Weights of a small GPT-style language model, trained from scratch on English Wikipedia: local attention windows.
Each number is 500 + 25 x the weight over its row's rms, rounded and kept within 0 to 999. Layers, rows and columns count from 0. Numbers have three digits each. The size before them is the row's rms in percent of the matrix's.

# layer 6 MLP up, 256x96, rms 0.24, rows 137-185, columns 0-95
098:541503521507447505520506511529518463469476495520481467479494472446546503486493503509519550509523490503514503468542490501492518498496486464511497490458530544464465461468486486543542511508498475531507471533529486477516514480534496510564458511496455487536502493508478508482522521506501482516
117:512449527489480535521491541528461520520529489532451530456506517529512493461489519511496523517504550544530503513501513506474488479522531526486496517527533522473497514523528510566551521536522486469506522494483497485464526521486488495504515494480480518492491474541539529461476525489493483491
086:524491510487496473485460477479532517519513524474496504463508496496600494507528517511509464455522517494483508509540484532488511443478536509497522510475477524502466520525492488503545517515494509470497466492516477517489490486532511544518517469536497457510518504476519509481501467566502521489
099:511488458512453529498499512510467538532523502480441468542511517459515528522540552518477495506478495493544449523499469506502454480508443515485501496477469502502503491504480482509514497502484509486469494514509483503491504476506462473533464435504542511503490528512519521507536538473496523490
109:524514481461465500527462498527495468491486472494461483495479472513517483502487497493457518484493519481485501526521496499530500521484511542546459461506497498510447487471501472494522465468481525543452534564488509500546498477523495502470494534484501541486491462479549533493499514494518491544
119:476460526485495486531493486496461491479484458504495527527493503493467487479451510504538490462489487471547519513516473511508545539516532507500479491519537501512479476476513497486528468522478514463497512497464529537491511470437477544472535491482486479540477529481468509482491488465443495489
100:519513472507507497491518510499484525535504511490516497478525481475524511473505541522494469480553434477476498486503482508522473509472481506503523467576510482483477471503549480511466502488513492543544493490502517503486487512510535575487493515484482502531499506557447493514521497456512491481
106:533469497545501511521514449555495479519558506498508477490489549510459475495440542544511486506510471531518496504485518519483480495506482490495505461491545518507560504500519507487511529505526493483537512482517484515533515524494496518499511534486494484493499457517503458473508552485485549522
089:532516456475469477494473499474510515535493481519519471516489506430486495488528528481467496534551461537519495433471493496526460502486536488503480512524553504528460487526510500499457505469494498443481465496503491500473509512498527514483509485497504507491503474464499469550514526511501487520
112:493491500462498530475499532574486492480494491490521481477501486511531545459509503535494517548524507471525493504509506513476510531480481502484539516495521513483483494487467501552501457491503496492492488466470549556550497505548493525511488528483492466489508536519451472524544513508509524471
091:512479509512495508447480510495508495497539499542479457508509537509454504509510501499511448491494538515488524509514499518468466463482533497538477500512503489489535551496507481494475487521503525522535491499504509465455504495471530473527524490501488446556477517553489536498527462514444476519
109:516531478436528512482525496525490498499523531455514509489492536515489535541510489430522472500506504501485484485451488462517496516533535477487497522502503474520504495530534480472495538512507504449483478491454522484486514491513481501485504536524487474522521521462508474511527482504546552456
099:523489485510519481531517526488449552496534477489454485505504489568500500475526552538518504499444488501457470501492529456497506523513472492502512489514481472497514520523495493527486502512480505474520505486453479495549484464505518517526570520509480503483503534529473518521493530480531496487
109:509484499474486506480513458484518485488513539467507485498464492460520486523482502498493543554513533454461538511485543517492502491484506503465489536516518531554491495496466475523481477466522492502480474489508487460516527518507528496482505487514469506489538512577464487489528502559474469502
096:504486465468518512537472532535553525482539462487479493528507517492541499523509494504460467533477529547489515464498492546469524509479505474490514497483526528497473487536512491513488514516478489523479540480547511515447488467475504512489503492528543464544483510484508504479505542500510500549
097:516489501488494500492539527506464517500537462507501503537513491473512498539523513499501528504488520479454476502477511457473524531497421506490506508499503477508467556512499543489438529480462492485493493520475508456553484459504497512451537515518485525508533504506488469469506528484498531497
089:518498438462505476508496540450479517509522510481489514502499509479528501483507479466522489469459542519522505494500494540545455506546500471493473488492526516472501516506482526458507515489483474489479504553501429481521512472443463500528544470497486520493492500513484526516484475495500537505
107:536488486518513505530455478465578512517518496508493489521532478496510517476533517524483542472532471524445502548516544529521518498492528477466513497506487472466512488477532519537481493532498492511471472493433515513519535508517459452505490498478519516478503508500493502526510468514499519484
094:497523534491489488517494496509511466523476490489450439494490484495510456476509524489514485498484466539520528504497498486475507495460482512513481482477521435497540478458492547485478439481545473494508556503495540452522474523502519474521495493531510458460471481501519520486521508492498513504
095:503477488483491496531533485514493481539492519509526474470476480499493484480519505507492512504518525514504532483459471515490463558488460516501503503506480523488477492480454496496497505483522547524540542469555533490517456471488516531530531541498513475507455506444529494534555505493535476498
088:480539522494475499509530471528485481554495528528509510490495516476495502543525540487505458561475496468520466544505511487481512463532514513494478510475489494466530496502498498444519547478512487479501482496499466485503479486485498527541499536493549475459467466517523467498456483527490474520
092:470511514516501486468519547527514486532506509507526493472489526531473526486479504475530508515517514502462497514469461492552484507490502512473526529476472482487540547517571496517519487493516527489494447504497497519429491486510516447459483465503509495499495513510476522529474498469453523475
110:528461473506536497473561544452490520491518506562508495498504479482467538513529482493486514523543438490497451498483496528466464499492550477510482483513510493495498489501525457487504490505497460466485518573514531484479494501525502488488498536505518505510500532516512514508483473528532506492
094:465478517481525530488496523488533458471507509447484501454499508547511492523460486471525452481482490456470489516512531468500558527471515505480501528533508497492511522488507547515522469499487454503508492528491504489519513530475474539497497519497517540512543563501505498481504468521509468487
112:503531520512518504515503448500462449460542519493516479501488533549485535518502509487483544489470477494520520541485501495473477506485524509550462476507508450514539482497462503481509472525471503490529491501455452526493519503491490487520496550506528492481527498503497457468535473486522532529
107:471544538499469488490483472502508454485542495514502488470525468512534481517484514503490457502480498492471495501518460521509477468484496517496512498508465478451493503493495442474495504543531522539544532488488526530504509485551516506482477466541495518513527518529427505500510454478489493493
083:510530484519500469535474524506504527504465510506491494556539472466470537530509529503527547469499547496491484514503485487501500517484545548530520467518441506488514479527524470490512503488504505522466507494517528494449530546510519446456494501532488520486482535493503518484514524538496500479
097:539471488494500468502471461490510555485496489482470492514486519556480460477509547548477489448488504533531530513494457440495489520516531510514533495529497487482480475482481503468506509555462502480491480484527504530519488465474498526501528514517493514506505472467501524488544495509461486522
106:511465520511472501538489525515510448498516494513508475503462495444477504495488527488466478493518498505493520487473519530521525501493422495529481493447481475524514450517497468498502534488479519507490463479518501469459523503458536518496544495510476476479519490457500521546519522480544529501
108:516497526486498525455473533492506506497478504506504492482503493463493489475519486522469492460484515503535469485521498451486495538520473524513517531483551491503481508467480503443498518514534526456513510487515481496482465485444558536520548522480546481501467517528484492504457469493528487539
093:482512532549508480500509511508500520525506529475490486536463478490489514536473508493520452511549485530474473490498533499473473465466525490513515506462474489512494541478498468458522494506489466501460480505474520537499468506482501514508472464485524519497477569490439486514443509532511514493
115:511488487509514499452440488543503522499533505462473508495473493464545494521487491473509492501508523543483501508505507515510501524476474494537498475495497507467448510470460527552501515483502433521513509527539465524484497483484501460499535507538485496471492461524497491499550468509513545473
094:517512524498502493533532471500483544472492466506521476485462493522465482545518491513519507523520536495491531521490526476510508501459543497548502459533468488442496531528543472511514510495524508515549496504552476487464509493498535500492470486486499447494494488479495545452510489480500463501
098:479468537452537495484506514555494501514476541486531464534496486490508498510489480511494508509512520485524501472531473468493497466465504511555521503498522492458484520560516474476484494519510508462473510475491508490512541503520535507545467446491503479504519493515548507515499528459539503454
102:464483488527506510473477503521531517490510470551507494528519507514488530514484510503561527522478536463461492492449496530514485513495495492501485549518478532540530461556507504498517474463532483503539481476474533493476533513521543481505460476463477505502515521485490501486470489449506506526
102:477512443488521500532528477522495461466485444487472476526480527497519488487486486501521517501473485495524528531452539516477471514498450531499534501493543526507532476476465500505454481539482481454486469489448528474521538513505511496486492498490501495500456495532476520534511485502533484491
105:492422502491504511531508516524478529496506558476522488504479512499517519487564515526538509502438480493530453528484483510462510536513472531504559488502501526524463518499479509489552506516536526482491459480496485466479499486478479516520516518464505503503491506500503466471473499469510516500
100:509501509478498514483520525500555494513520503483514475513474489528515518462500500421529501521497488529536486481464524483529543531539514468474497510503519489543436459507523516519532499500503486496479495462523516503524488430469469516477455488506476488481495468460513500522491469514500480501
102:516475490468525534489506478523504471524499530424494477472527481500486469496470497507541474511494522485501518492510490507541479502457509537484500523532514572488508514460519458540551501525482483514526512524504480511480513547536489489552515467518473500519462523503495490480499518530498499525
087:481502511472482481472485516529523535486498526505516479459483497477507489523535450505540480508496490493493500494502462514499520510469547437508478529539443513534481493515501520480502507438500454509493494513503471535461500499507458479465505476468520538481515492493454491511458496484457492466
103:495452502505571480531485513524513512445462475483484496512491483511478509491485550512511493497503484508492476487520508514458549491477487505471532500526495509511501446495523486514493475527483509483488507471518499539525499478516532500502518512552477467508554481469449471525492517516535507435
106:519499472481479490512548542531516508558522492509516472516479467523484487506473523531489460530494492475507467495523536487491486544494490469496526533454533480509482477516518508498435504537471510496525478486510484549480505531503526513505461501486467482473531515506474505517474545522560488507
090:540476515504538458504499494474475500485456483493495500488492530472565493488479484499475509501518515506512476466533442489512517467512479520534504516508510492452447479511545469513476491487525436472516500530467494485459486524556492474503525466482499502470514516457513485494491467485502488491
080:561491519436481505537501468526501522486535525466491460499437454483480469523492516502497468525519528493531518487505480494518497486497525484503523465496543485495508503537462460458487488491526483488518498514511525518490481525505503563515525507490471517506524475511495531504514497516548499450
118:532490501482543497559445492516510493515513485475519519516494477495477498492509477536462469504475480487475509506510464515530480519485474477471510465542562508547528494493483496513532463510442473512501498490506512509489475468480499520518481492504525486540537484517548527517503467479474539458
104:475502501504516456504514521448477505501471489513537546504498487492510484474511545544502503451526498521519511502504505477531483483469518543405491510480449483497512511493504509506486506499455459514476513504489478535503512483493477503473525466536517504537456505501503469500534481476471456507
094:540501510549489538513520503526486524456502492527504514519474499495488489451501488485459476499490522518521507506562517503492507475528496480496556494512480502521503506469451462474535468499497524509461489493534512484483467514537501513508553508519470489485529493523539518524543460532520473450
090:502500501529479491475502516508526468488498545502545454480466505490507474539504505484533497536540537488511526517509518525517475479482545472498482533503487499523512490495487510486464481516482510477487538490483501505493497503431486532477525460494522565465567476489547490511494527533487469488
103:509496496507535480453485509522467507468446481521516508510495516484491498471498498459480472505519528470508492513565515541474475511516479498574537507478507532523547525535511454553491491489505514521518479483506468496479495508513503478535504462483509494536485484476545514448521508480492515493
# layer 6 MLP down (transposed), 256x96, rms 0.203, rows 137-184, columns 0-95
096:466471468478491523506445459484484513561463455505559531507502514557489486504531479470490497498476524499493485520479483478564482502484482508507505511473467492535476512522504469470488551488482506462533508481517454464503508471487493513483555491485507512512489474502511513521505477485500522501
111:504478462501422458513487460508526506474521513503535506504499491509476509493514535495538484507473485499502460505516546508463502481495451513517497525508515480491489505487487492514483521504504463505519497487525504546535492433486480509511454498490518554550454489498488485456471459523531520503
092:508479474465489507492500503510508476483480498522525485506509452491463530478552505498517493544511511537502548510514528449504533512470476545514515488490434509508473510512515502511549476496481530509498508561498487495472496527474472509482480522491486520521499511570507477550506533488460485522
102:483487528498552508493484501515467541527502499515480494489485462516488500467503521484517468425532530482525500494496513484489452471481466513530521526464482475461540494528520507480470497493515507495528559501547471491465480511505444548490482542520478515510513513512505515486490549512501505493
112:505495515503487510526500524467516490507488560489495476499519499549495466512487469484474485482505510557515466521511550477521483474479494490488506472481490476484452502504500463541473510490497495549541486514506541500503456504425489482489499519519459479487485449481539547510534509510480511518
117:528518513513493485520468489465486552511537523468490527503463496540507477523500473483479502505498489498503485518544527478453495509557523503476499484509504516499546457466505497494524507488501544512528507555563449504498520503503483489492487484515503484498502506529463502539425492522484515539
103:479492485511495503469466493476524500474498497532505525498525554480497450481477511458491474541472529487508540545455540498500479499502493515484490535444503517549506516493479455479493480490539473495485528488522512461523552487476502485529480547516505473537464496480504513522470532510478506486
104:510471493504550481501490481564495523491467521494531501494491422505505518507529532528493488489529517454489451503488495507508486513489477489496463478533461512484473513495501488488488529510508522514486486459514496499473529454510472528493545518520550552535498508487518537445494475520524499519
091:527490545544534498548459532533520483498537489484486461511475521496487496527509505494531511511478497534491500490497471525460526498522485474535495502460526471482507470482478511479562513498545499540529456491495473538493514501496460508488490524522540478493508525537514539522523478479532537500
105:490451480499511495498466534478537474483505458501512503491542505522512481539499513501468510517510497530507470502508494474458453494518501482520459505499479503445501496464503538509510512474471509518445514452532500558485460478483515488540495466502469504515503498458532513487499532447469478525
093:481496536509536515504482484479463512485481512458531514498513478495520529525493473455453533521500507518521495515467540494486524480499466521440478553494521524519480472501486514503502489486549486487449514492516499553540490538535479509468496560445511522500473481467495509495510505514513516512
108:504519529501502526507515507504540503494508536500485502511516487493512489514525521517515484504532494504474471528511468456474493507481521485536504495476519577541475577512508522482496506503480498548498441488489472532456518470486508498514557503470525523480499462522484538490492549478473482527
097:479501542530464489514488495527535497554551521517528453501497503522509425530498503467516506472552505479485533486520470509512531481482518485524519485480502510443526508500503516478474502524438479479511499466509482491532541465477522492498514508494530473524544504481499479477518504520509520511
110:514450468500492498500530508531465487482479524497477500532478509461494484484553495473475482522508484477467511506563438493504495493479496481499510507533454460441548455492516480466472517484486497521513494464498518514511490498519512486488474467504515485469556494474548505525486476484506500523
100:534488559524509522531484492491507472542559518512492539536487595487524492496490454507491497486467563490549529497500513506537499488509477485531524511503512515510483466489515556506522477531510471494506490522512485527508504543498490503512509510507478453492521476485513476515491503502502496525
098:452494541545530504490509512480526531490523564465473485498527539496485461515504536556508523524515488511507538489494491526477515502517518521481514516478515468533497513497489502516469504480506474564533519494516505515517505483501509489498475512521460478504508514535512573497507546483514498446
094:490520525541460458493520507515513509472490493512522485517516490505515454507524491540481552481462534474517479540460519547467491495513526542462481515496518482520487488511509466512513495457483483483501451570509520517508506499526475513477487493467526460522528476498505518501512519522542454516
101:531488498535553476513519512523459521519499479483485488502464498512528501508463522491528493499491480466488522453507510429471498523512481458505513524469480544537494492492511510503482518486498505541560528485510516517488470506499533530509506512481529457533482572502520492444517493484501487489
103:523534480480566461509477480507527535502539502517520492472528528480465515510510534492458495472522491491527516474514521522483445483518482521485477478532474578457471461482542493516499506492507521507526500545472524478506492511487484459528486489472493502508499498480545520505516475471479508505
098:498511518514465494509503495484518501480537489488516545500501514465523563524498491513469475506539500505512478474453503502537539460489481534514501456515497526535493497539499523523538500520497495513486485509527455486493536486477517475524462458535506557550541509480478482475482521499480530459
094:497463476461497506484444516484497542464478479483476452516496499503517477498452498547484548516523502517490496461500485483543511517525508440471514496496538498510519513521491473490517524484493516506496504508494538503523515494507494469439506495500479497550554542494491533521554474489484529513
090:548524508504501497490495469462493462513475507507454460495499514495518470490479505485489492512505490485457478513509506485479519469484457519525500483485515499543462459488511497477497540514529465485517547519522493463520555545486542546502463543510518524543527499510516489461547536501492519489
107:515494479465518533519565488455479464487478512496462524489514467508458523501503484452488519478497552520544494472498515473442481520462545525525540494526516461499491501501532443505491506499519484485503494508510510521488506480511517483487490529478502516458433478496483477481521503473502499497
094:524507469505494473549496484501491485515445492478514470516502449525483534467473550499486505478500524459548544456516486487497507514507499483516498500484547492543494489473471498507496496485534466488507544462451481464480447507481496533496501554494474491470509520504477496496513484472531524477
113:490523545505461536443548476519549456448487529488486503536543525503485541497488504481498525471498471489524500497475506494520571526470517500553524512542536505496483512520470504515486507479498488492459457516485475540497492510515481502505479484519498496455513518506505526477500498519507517519
109:542522480535505521501558492527492495521500514504537501527465496515428447523510487489505487541501520567484481506481545502486501513515508529465503492497525475496502521544496529480508505485502475516507468498468528503463442474511525502518533511489526491462491499506535455502514540469494524505
096:527498491478547492513484483527505462477514494474493535483456474496502478508511513490465489553504484494545532514513487502495544492523534477473499529478513473504526493501483507530466531519476522518545516499452482520508430452504478518537511518497461416509487492492523477500507499503516502483
095:503515475492463534512526520515454478514527508531514500490500468438491505514508477505507503564491495462529548483503525494509521472480488515456463519499530519536488540514471490556499501480543508510483490500445489517482498522486495476479488493496536490533477528534515458511460527497536512532
103:494515541466507476492484441494485468476506503518471504555519500487492479502512480459486459475551516493508492548526480518498547512489530509502484469531526502482497495529501485481476477471512484553524527474502488539493495531495519468517470519553475537528507524462528459466521485520504524497
103:487521529500498476509449512521510484520486499524489490487461520525493505462509496506518504499496472483506490527463478409529536538583509491482488518516481521465468456490513523513488485489501510503451451518529463501490483493507497514491538470496471529497501516496472475514508487498439491508
095:518548510488490501488510500492509433480477467556461487500529479479529484488495525480518525498514466485499530478564492469520507454494504545489492528524526459494536515458486502546486503511502506460511459488466521511472511513481488486495466477456494490484509496547530510463512507492485464515
116:516511491480500470485537489475474489456519464532519460525569558526524559491498470513490535488504485512516512529449508502494480510478478487481493515477523512488487512473502491527504511511490501501487488511523485495534526509523536505507551517468472529512517525487478463514452526508453509555
099:465542510531493496483515525485522491515524512492492518468499523515546472500501485504518466525457458523549534524467504516488509547503495493466490509468532505480496565466463521486472512560495505487476486553496467514449533524487481500533502498530492507477519499547503479492512490516513510463
092:557450510504510482502511526517488547422473467469451492508486525463485495500514517507487520484493511464468436517497523449528487508523488517502460491482517477461507486510517521470527524479479498492485496489500544512518543499518517512505493509509489535552508522505481508466535479480492509480
109:525542508503533508470552527501500530496532526528510508502499494501528485509497486508521522461523479530471486510521537495520530532531533471476512540485491524531516458479501502527511489518533521506485538516495495469493506526517539501509443548492485492502563566471499478472520520501465472482
101:510494484524503491534520467518480478467542527484518503502520533459509492472485454495480473479518507465493504451509530502517526466535528446529488548500504483527505493519479544515494512505483503490527458476490494555470506539446536499500497511492522505527488486506537526467501482524493437500
102:501482489515488477520465479459466503478453470461511458528492458513493506554436508517516473510473485488495483518510492493504541484501493491508483486503499517500494584516481535493480534480512514487475494481498545528472481503515462473489500492469511510533536456477505548530494530509476526493
099:532478504514506511504527527512519540483525495506488501479451472532520512503513500476469497512540469493556457492520466525492497534487522522450532471471501539530497521505556511494483454505521522499489500505500503505502525528517483467473500494474512465506503492487465522541464494569467454485
112:466559471495534467481455486528513493542502485514482479528490538467512481485506494571490507509454512502469493531487534467485499474502544505503534495506468516475499491509485479492524498523540524510515448533479482512523493537521486494487497489520530547515500484480480515478428513498478514487
092:496482511514449517517550497521476467510508488492518521524482506490501455513494512532437478490541547450592492489506515495498500519501498520490542482499543481524473549496478485486488517493525500510533492482493518494510488518521521498499506536499458495525518467492512520464474516516547512534
092:534473516507526487528534460488499531537540503513507555516505531482509482554521510472463497540542477515494549497510524506515541527525517476498508528507515470457512484489508474467478539473519529509511517477537493501480473502463477495456476529530499519473450466511519509481515475483487515500
099:509491467464501495532501514490540503531542443540485516503521526489509468464506476499525532503493485521437439495447520494517479498561515485499506469465506549523470476468474497473492531531473469491491498513514486459497488478475520476502504492512496482493507512476499449491467495512521517522
095:470533484510481471475452551522489524473489475544481507482516511487477502543495526471497472533518509492492506513483523527490540480483498503510497524482517500522517470462483524509531482503482485515551539476490457532477461523468473466496508552488501472490512502487530506536487521517469541438
094:448496508538486470440480488488495489510472493526528525496540557532539520480490478508517533488507475481476505518493510539472560477484485493518482543522484489501496505495516527514547502534486528515508495459495493505478501505524494457498495489501552500461475537506516538500492523464456465526
117:509504488481511487483456503460500498543485517484468528442483523496526457466483504450507508497507472504470472522456500514472497489511490557456470475525460510478524509489515538433549515503485498517494500517499510494507510472459520525502508547512459489509454494515488533517497495479497471475
106:502489489528531501480525477542529487503494421504485526459520441471497501472502444490503458478523487491499515482497492501519513519507483489534542517516494468538496489529525503547528479497478550440488494466514513551476497457516502493543483487493504515474488492517499532498515474511514519492
086:467513543492519486470515457486494515547474540486486522453498523531514501472499515525484502485478500535556526510495486526490528524566493502456486550507493482464494497480524512489498492470506476480492498493417482509524430500543477509485509495491496504536522518498495506512495495477517506522
098:537528510505554504503497530444492482502490455485475465503525505508496502502517493504507500505438487495502449524461489478524491487503508497480459509468506485537488479534477521529483453551453523502501486487495504484479502503501502505499489512482509465461496496463437475488440502555510534497
# layer 6 MLP gate, 256x96, rms 0.224, rows 138-185, columns 0-95
119:535471533534523494502458501509500494441506487542506494502509505528506460510471540491515515483511517506515502507514510503503478459476474484501477549510494498525463487473513498501512499504527506530509519511481497476499509519505492512565536505485458544531473504548468514494491473572522442548
097:450528519486506492493500476468503474508553483515485520426511539512520478491551484472526523463493516498520522504474511511512468459493494498451503488470546487482549461509523485478500524560524485512509498488499490500483512480506511493505534488528507472488526472456501565520510510524495482498
092:502530510487506469540506469525524499469499493550522532480506526489489499494507510514544469454531499535484539492486547489548514550529498502490514455491526545531466522492503516523466496540497497518487496477534547502490537494488527527502489478504479516529515539543495460485479521478480536480
110:488497560522478494538472558527451528500508518533488512502493488515495522505486491501460496484501515507497499528501512474493489507472458538526561451474516476551483477546491513458508488479485510507510506503551537483560502498482544488516488486460499477506503489503546497478518475523481494488
109:489506524495488525509500492529454471513466511530518489515524509529476571524469510513498477513526518521459486517483481523474490498469480507536518515511512525500493551541476464496502520490507497512458521496534485518551523520523531452507497513490453499489531473519480512495570485543503491539
109:530483540469495479513470519556512495519513503498462460480514478495494480451502523476495494502566527526446505484514464524496478523498530506506452473519529502472509526554529505563477515509490486506489494505498515511513462483533490539500482539495465511511533545512504493538494495535498503509
102:531471515512535521470480496460535504497516504532484529483496466520499486491505496517482466449529525484493522525515555492478489460486494477517511484471521523462514536499509473515525493488472479543479493496520469448514515462487485468510558515547548511531520489510487513488503534513483492441
100:508485533519484493475468478484523470452517499465498471494462493511522532527549487454507503531464495514487517502485463523495515512531492492523474515479512533480492486515491478466559492490536504540516484490498468525479507547529474529517528531527541475468518527529522499522487457471533531469
100:502483503483501473489552476496489485492480490499469482551514494500520491451477495505448532487525454490469494526498511524532490511503439512521470516504492510528474516542511464530533479495534478464528479457482565507523556490530501540485512492518507487476496502465495476513464495535516519504
096:527509515498517475493463470531503528498469481499489497490491520571509502473521496471500517487486489499505576461501517492508503497492541487538511510473497506572534514510499484541509513448506470477472517517478524502556482481500471534563497505494475535493470497488502510508478522490548496488
095:513518506518518501506489534532513470513492500495565528521479487512469504532531523485535458530517485550514508499451501473513516556498487512466491447492525515515467525488510491535526505506476496496483465500458522501526526518512529493490502520462564482539474504506529539538475477484491505467
098:511475505501507490490560477505463476519533522483502456534482495518505449516513532538546483530499500486504519479469447513504492514514501465481521462473487457457520494531497511530492498510508493471530469465463508487520518487531510543524547468515465491547501510524477526499477502475497480539
112:528484501530441438486511471513491530484526507525535508513483510475513526524531479489512514574507461467519479429460486475517467472459494498458454538489489484489491511526487502509509544479505514501494520508493491485527498480522515504478483482478496531517519475497507482498483482550509492474
103:519515523477545516520448553528492482489542473473529529499478481498505530554456430547499460524491479503467460507520489490504488521476523487511486532492497530485487487476505480504503527462500493505491477504483503540511521511475508480482484538469489494497461489512471517474492516455481542473
100:524501502484483508531522520552540488507508487444465455485488525459485491513531504504519544510518494522482474554486503470514489498513495535521501481531479532536464534502494513555483459487500535471519564519498549505499497533528506501553493487498481488514503520504470515490509471498476464501
094:495463500491490461522480497520471519526507513451473469521501456469485507479493518485498508493547445521430490502483502460514533478476529491521485510518548513483504479482458529496493503475500508528513499510539515445524472529474480494519519495496495489542554468512471486491485480471460524517
101:524474500503476538467541519502495518454473457458510516517461516514491538517541492475487488506501459537492494484450474470506573508501485519535474464534521506476502549533494481504500466499479526515517544528514533482510527472480506505503521451521499513484537476478494532497512495498504513514
098:507512519535479461495469468511526480505479493526506512504513483469542493476514499483535515515515452482500495480510508455466483528529481499537534466419498453527538488503506490487479475484519511518488516517496510502495529509509509468484480485511541541508473548514491518445522547484522476540
100:505510494482550462512478494496488477482493523527479521498542509513484503506471512518519494530495487449492520522483529466515465485470515518499467507536501490429487544516531489501512565537474487493504522462485499480506542492498517496511469516478456525505517496537491498550563476514533497529
090:506509504481475485502476499506526472472519482488530506497472462501477526497494502481488549540558484471507493488526498509505522505510554474516515520440526502530513523505491456535526524481519499503503501524475502495496475462524501490514571551483510449496536528479520507506537479507463553476
090:524511438507520496508541526484500518492470474507501521482455454493485482498500533487505519467495452513528512465509532461477462507488500494494507495485527533503451542474517461489500467497445524520497519511515520504476439502487477484530521482530524463476517484497485518518481455505496507442
112:460425482476475499504497518520506496447504538534486454490440472522476505479490501452530480518515510514525459472488524498487449496518515511461514484512503438502495500514522522504508474511500510538477536490529514480503477521496521532510537491489468501518470516472539502510526493512527473523
090:502496478499547485496518513557499505487497484459443478520472494467497545475504475517504489512525487524482452501479504468506517508529482502516465477525516487475511478504469480519482465512500502470546509491533549498512523521504468526489517521447518486519492474515480546445545511457506539486
110:515515497520444511533484523459502482533491493523519482540533515533508468497492471508492489515518489434515533503534488494468486515517515525496489505507496520475503499524482488532521518524501499480477476474490527492498538434499516524453492444524507498517515510522507488481428466493466461458
106:491526476491474466530455500423456521481485521480481521452526527506506507498498523531503479466501491459475471494480469519529501520486475505479508538498478546499500493476480474467517539519512542479513527458534487502516528478489497475473473449539488494499467516482517506506527489484524520538
085:494534471519519468525497516539487468504512505472494516508523488501452522544509517476497493519495522482484507508511496474523553488492555502467480541513501464489493474485459479480501517479480504486460517513526517539529484521525469524530509528508467450477496535486491520496542553499528456448
092:510513492527534467487487502471470499455456498488519514468481499519510475495479521524491497517520471527518521503498428518464508479494450443467516482472488507475501508466456504514472514530483508526502487469510473519498500455440462475478531494506517522547510516506534544509534500503520490522
107:467528539503437469522536493516531548470500528474491500510511527513541485507465468439526522517490476528478473507508494483488502504505481503476559488488528473499506536483510486499491513506533518520510508515480523494501499524521480479519464463549519461494526515529492451481464524536518526478
107:505502520461478495512516525493479519482534474459468488485526531454497451529514531488492515495525502556488516505507489496537435485487525500501480476507517505509516493457492493551551528495480508517473513497501520542484508436514525468492449513495502497488512447469501464517537505523513497520
101:513522498484553509511487503537499518513526454474488484510526536502470477495509559516518502533515496505465534545491531480489440516472523484511515511510513507505518495486522453505531477501511529470542538518509555475459485455481505462517520517458472506512489516515486503472502556480489487515
114:494526474496514486490501477489499509512482510520550467516489497571506480496499538496490521512458504525502516496463525471475492540516441536489515535481487529476474546460492507497486506496483538516504512481537541547474574475484503523458524503495485478480513517519449481512510492497487484504
096:461521494483514537463503493488535473485493478498495511495510526538475498495519510487549460502499489520549562504505527483485494457507541492515480497531510538477484534494500438532551502563511512497508501505529519490473527481479520558515499512535524542509515498491502499478487467513481471471
103:551492453516496517503489516495467494487487510478473467477527516496445473480526493489501451497455545483519487493481476520469418526510527522491488472506478506506515489450482481532507518531501533481504488501522490508505458497539488494501508504482521486479521495480416467479504477524504509508
100:498495526513476535503466496474521522487524500471496479494488508527501529501506473512493493514476499542490547473489530478486451529467487469508522476509483465519544482535546478530505500505535469493433434513490519482516516504519518512490495486466481467533542514468522500463474485481520447490
105:475489484515474493537475506512481479480510509500482504488458486513512483478482476481519526494466504503527525492501558507473453519507474503501490504502517504518535477504497497492473506500474486478530509509527519448436528505431493484490504487527492529567448506506504473494552501540565487483
094:488485504472483516475423480512519508495463493492534473520494505509532473462536483514537480488526483445507506484459509529506532500501453477491529477451472517517493495476440503528494488490503505490482494503518529532483480487462498489475493549497521500433483509479529467497527482515489486465
106:528506475505508517496501483461504466513523507483566450510540480457453474502511469489501466515511520503452492491489520501460467488481496487519484480478496534508517537511542474474518446498475529472474506523468482481493519511500482549474508527528501491529492538531547524515507479525517530475
108:518482479504488521534478485520528497489477525493500457527493497483513477541518561536518497509491507496504436488498521508479511497519506491534501463503495540497477540509528490462461461496482477459496500493474446459535480525460517519521525493498485455541517522545524472500506484484548525505
095:492499505538519452471483493522533475467524483530505477517447511505490468504571509528487489533495508514537542520545470485519488544494492493520496525500506478523485538484529496515548471502515507512480523485520551525464504479446497467510526509485508509512500530493488462491459519512466500533
100:507484434519509511514465544499487496461495533476506486559486498532480549506489508484538524438466525508476491445489482489507498507476516516501499504495499486513485527493510447491521479469491489453453501480486514499513499483524526495536550523521442481491498470485464497502500538512529503501
102:507494514501490528474504491482537572544522493471520466509499536512542453477493467503486502512501498515484475523501486491513459509514483518487528487460532506521480479500519449532536493507523514465481484521498498487513468486519526486519534481556490465495431468487501477469458517476516525524
087:478465520486498546528544476473519488485507477482489489504443501495537509482520482509500508483482478526463539525483446477560531538531514521505474443528480510504475496536500487502478531490513485480492493510521536521503476447518537505483497500486523522495495501474461510448517468486506463524
088:517515465476505442472505516476497522497521529490487553524466487565538509506530545503509503499509505465495518475496443530526537519543526485482524536524485497488488469463513497484501523484476496511543514473470464499467478507504473536506539521550522518478516479500512530495497502493473470492
110:478516497507491445485456525468502527487517519481509519520509515494489523552493519479498499506533533534493516518502515496495446518505493514513468508519505512504471468490529516524498508490543470528512488487478498523464543500404554525453532509489491475556524486491462479499499506484512501487
102:524541505465505543475476499480425491472513527539533513515491514553506482504476516471486569519509516530470497550513521514498487487481469511507519472443483527526481483507507474537519554519517478526515508486477509479535508493482494510494495509498513481498472533454523489504525510475532505497
095:513469452507492550527516495531455509490518479495498541547480510538532537502505478487491550466502494489467487479457507463480505514514492512511543502541486481499520451511531473521539499515528524492493479480482499491516484486515524491502527557525482496466525449492503467536518515502541474511
100:485497522497518501503459484514486523515538468530476484488519471497475494523517492456467479467479518461511457494535512450543535473513503526498521462504484503472517442557489512505495470486471531492524506524492479535488570493497529488490502467483549490502502526501443506509518486481499488488
107:496536516491460500515521459490501489486459516480526486479495477487481489529489511508476503551468502536516486493491540465522505519459481553482456451469508465488443483514457479538496522552498496496520499534493519477503489506508513514491474507512465510543519524508499482469532486474564509506